Each number is 500 + 25 x the weight over its row's rms, rounded and kept within 0 to 999. Layers, rows and columns count from 0. Numbers have three digits each. The size before them is the row's rms in percent of the matrix's.

# layer 5 MLP up, 512x128, rms 0.0592, rows 139-149, columns 0-127
113:497505492508505483535476528475434519501495488508500513480516526500472514522503464493498442498523503478522502500467474479506499531498520467513502502525493495487522512474555516477524479467536515518473504508503553499477516473486539561540538538510498532490525495472503479523503506487474482490512455504498478459457513484500506480488488524511469454489439523514536530473539473570471486491517
101:523493554516490489457503518490481516476465452508510491544503526467503498509500494523481490473509465469466531485507499517513485519492511477478522493538466492486511541477494471475465476489516485476525561523480495487565491489505479474489475562496500518515500530467542451444482478526500490546533476500539481510489486523488521471515535471503450485508505520510489502505493500501543555503488
094:533496458504503532507528498488458449481511529522488495492501506503533495508517502520472528515508511499446464473479495483553502522502462525533480479532475538502475442490541512508559473505509513497471458496555465490544514509480479511501530492474516493546501505481477492536528494454512519545501534489507501525536532462509502495516501483486470498487436497518538485470508469472502507508510
098:479506495535513509480477508518544490531530465537474493495480524546499503501465521541526459499479503503482503485458517526536468510504497518514504493498524509537556492464497549480485451494533458565452500486505502470522481515474499522502525529478518483537517531508510485513516471468518535505502513438474471509502501460483472459462477483500523472489515464496513536497459477506494504519482
102:522502496487541506478512516495477513522516476455470474525516503498535499501534518464476479489535500441485459442519513476541478541522494491490467510524497510506494493483498455495522539500493513526504510468441500511507489518518495485521525513483545548465458504547480539467516518510490467470504528487497471492503512504509540526505552529459554509488476515465544505480471495507491479519528
106:515488481500528551541516506514496514511475487511524503454440503457490472472503525551464473501531513464473488498452542531464476444459462484478526479492550502488524506487483538543513465513489519483471462483497511510493545515545528537508464480472510529488518458497513522462519506490500521488497516509497507538494530509487507491527493494499536470472531510469526493513514490506524480514495
107:456536481521526526517514455498502499525508522518489496511495521506525464488502479527496508499499532489502483543470482472497495500465484468466513484517514535502490511479494489523455451497479545556477447478481504486495467506502492536492484476505479524465518503545508493517507514505504514534519474491473522500464498520543462511479526499502504538409540472517539479514516474430508481480501
105:499532530515500530477484465560490520498485496517447506475516467492470440474494543513461493508504469506481494462531479497485513515526501499479508503519511502543544452467474501494497489473510523466499491517519539489468472513514537543519462500483487504479529551509504479496534501523519521489524526465520489481529532493559526481507470526530503508497504468534528475458476508457476500537486
114:498462516492519495446525519552491492484505518483492552497481547522501498500505510507479519475484489530507544512496477463520551506540470516475501522533478504493509514486537504489508520484470470456499522504507493457520472467486488498547466471471463462506492461460484542481498474532501471506475492443457485481512518477496502481502484512465536543546502490486516505539505464527532474520513
117:523447506518510506484490484522520567490525487497489500539462526465473513501507554521453504508501541463513504480509497505468491505471526511494538518480477501481519461491526475509479517510511523454520479476482469513488484512506534468507543502484490501533506457541494546462527529473505476519489513525465498448482559501502471507470479508465468541504528456510477504492529508476499529522479
082:494494493513479518497552500476493494485493487459475451494521448466483518476506545505554474481530486524465507472542550531488513455524479487451526514476486479502514458458522470495504530491494479544492465501533483482490493478480516489488502500528475476501480461468491514489504485514524502522488492450499476498519487501491526520497521562509545513497487434499487491487543498468469522471511
# layer 5 MLP down (transposed), 512x128, rms 0.0592, rows 139-149, columns 0-127
114:529519516519521506510525513501490468532488510481478489536499482508475518486498476486475515506469501504515515508499547562477460474521499487458486527543511480490512544485470463537549513472479512507519517463496487486465462459496446470474504545474474506503487524551508483514470504526560502484512467520451495501498501456510472471520500481488530527518525486519524486527506523475480477441510
119:479511497475481490488508506462518519516534488459504548525479475488480552512454463537510496443517530492457477506497481514498480513553507507480462485492488474481461501538516548483551490511484535489494567491472467471501492513535494487511517473486483466495488498462510513513482498480548484516503519521459518477480500513490508442488522485488491483485520496503506526443546507483498487496551
105:453525443496460469494471465501538530503529463532499514554499458480458468492527509493493513481469456508530505481513523517461524498454537494496515544461523473476489515478515478533514475470496471507515504529484503506517508455503498517479504492518448492478483497514506517503510525524519486491514461508467498500476484517473460513461448515507513508499541475503505498461548473498483474501550
100:501493511521506469547502491503500520460510531540463483470504507515502483523528516526539549484503503543507502526504488509542519502459506465515495523510502509484463487477508556502522552476494502498487480478507443481478486489516458494489481490539491500472508462494486471519514437486496468489494467450474496497511463472485473489481523532545448438515487517470477484476500478521542499506529
094:506522495514489493529498465508500501497524509511496475522512482514506486508453518537526521514513538504543505520447490537440531504486513520518543466494507509507479507526528497471502502488529458463474525510536455512478537462513495468484479504549522458523485506423524520531486509506506512522504476495500491577535506532538541495502492497543476511548493505502541519508492512515500526508487
103:484524519505504498493481462513552525496474471530512468478473562522476499520526488487514531515476493507464525483494501503517552480456530455493504556513462519494471516516492465517515486495527462535477507513534542495519549466487501472487483455500509496509502492505502487488546502549497478491424520516532456488529488512513520509500502480449475486498520468502482508493491474513519522546492
110:496488498484512520520499454503481496535473523479476531480498569496480509486511538492482512507493498528493519492457523529505493483533487463499487475513560476459501491489481498515478522468542486482511539462496507524561487506455526478507495508452475481457545514482482536480520481469488534515491472442476513519507467490486509470488496478538529518499511535498456558509497493498491491466532
111:511525495508484490503508516514508464490502513510516508508525470478524526535508497496496458493474522521497489549511501490522483467537517477518483513464476576520465529455488509517492533521480513501448472517460451509505460506489475526525538500482559480462516467472542470535466508516473502491486502472525490495554477525517518534520518547512488456511488467521529510486509486474482516507541
113:527501540517510511475468473515552455524513501511508485489520519487460475479503543508517523506475477495474553488551509483493484525511518547498502521489490487485511439530510477504522484487539542535516480474491499488491492515487498487543522515496511526522507535479518522527468511509477506513498535490514509514505489480506511513509560474454417497460510523537521510497513517452559488499467
119:490526507521500476487520488474503531520472499479507538484499519458487521509504516469449452535529506481504465525495471468532543502497522500492519531519521507522516464474524509521485558496515476466480472533464463506483486488500481478511535532496493460479476510472474506498485566513477488476505569502495469523511517425524508488492469504507505505472511517526494509504547544493545520505508
071:533485502512539515489496543484465483480492460505481504512494552506452511514452460537490479513498497481502496502468451508511467464430528510529474466479481471552479486504488505464534480513454522467487537480475503525533493500488517522467539479497526504474488504472494470472490447502520462513488512507498506492505502501485510483502482468429473506484471463490509512502469514473487496531469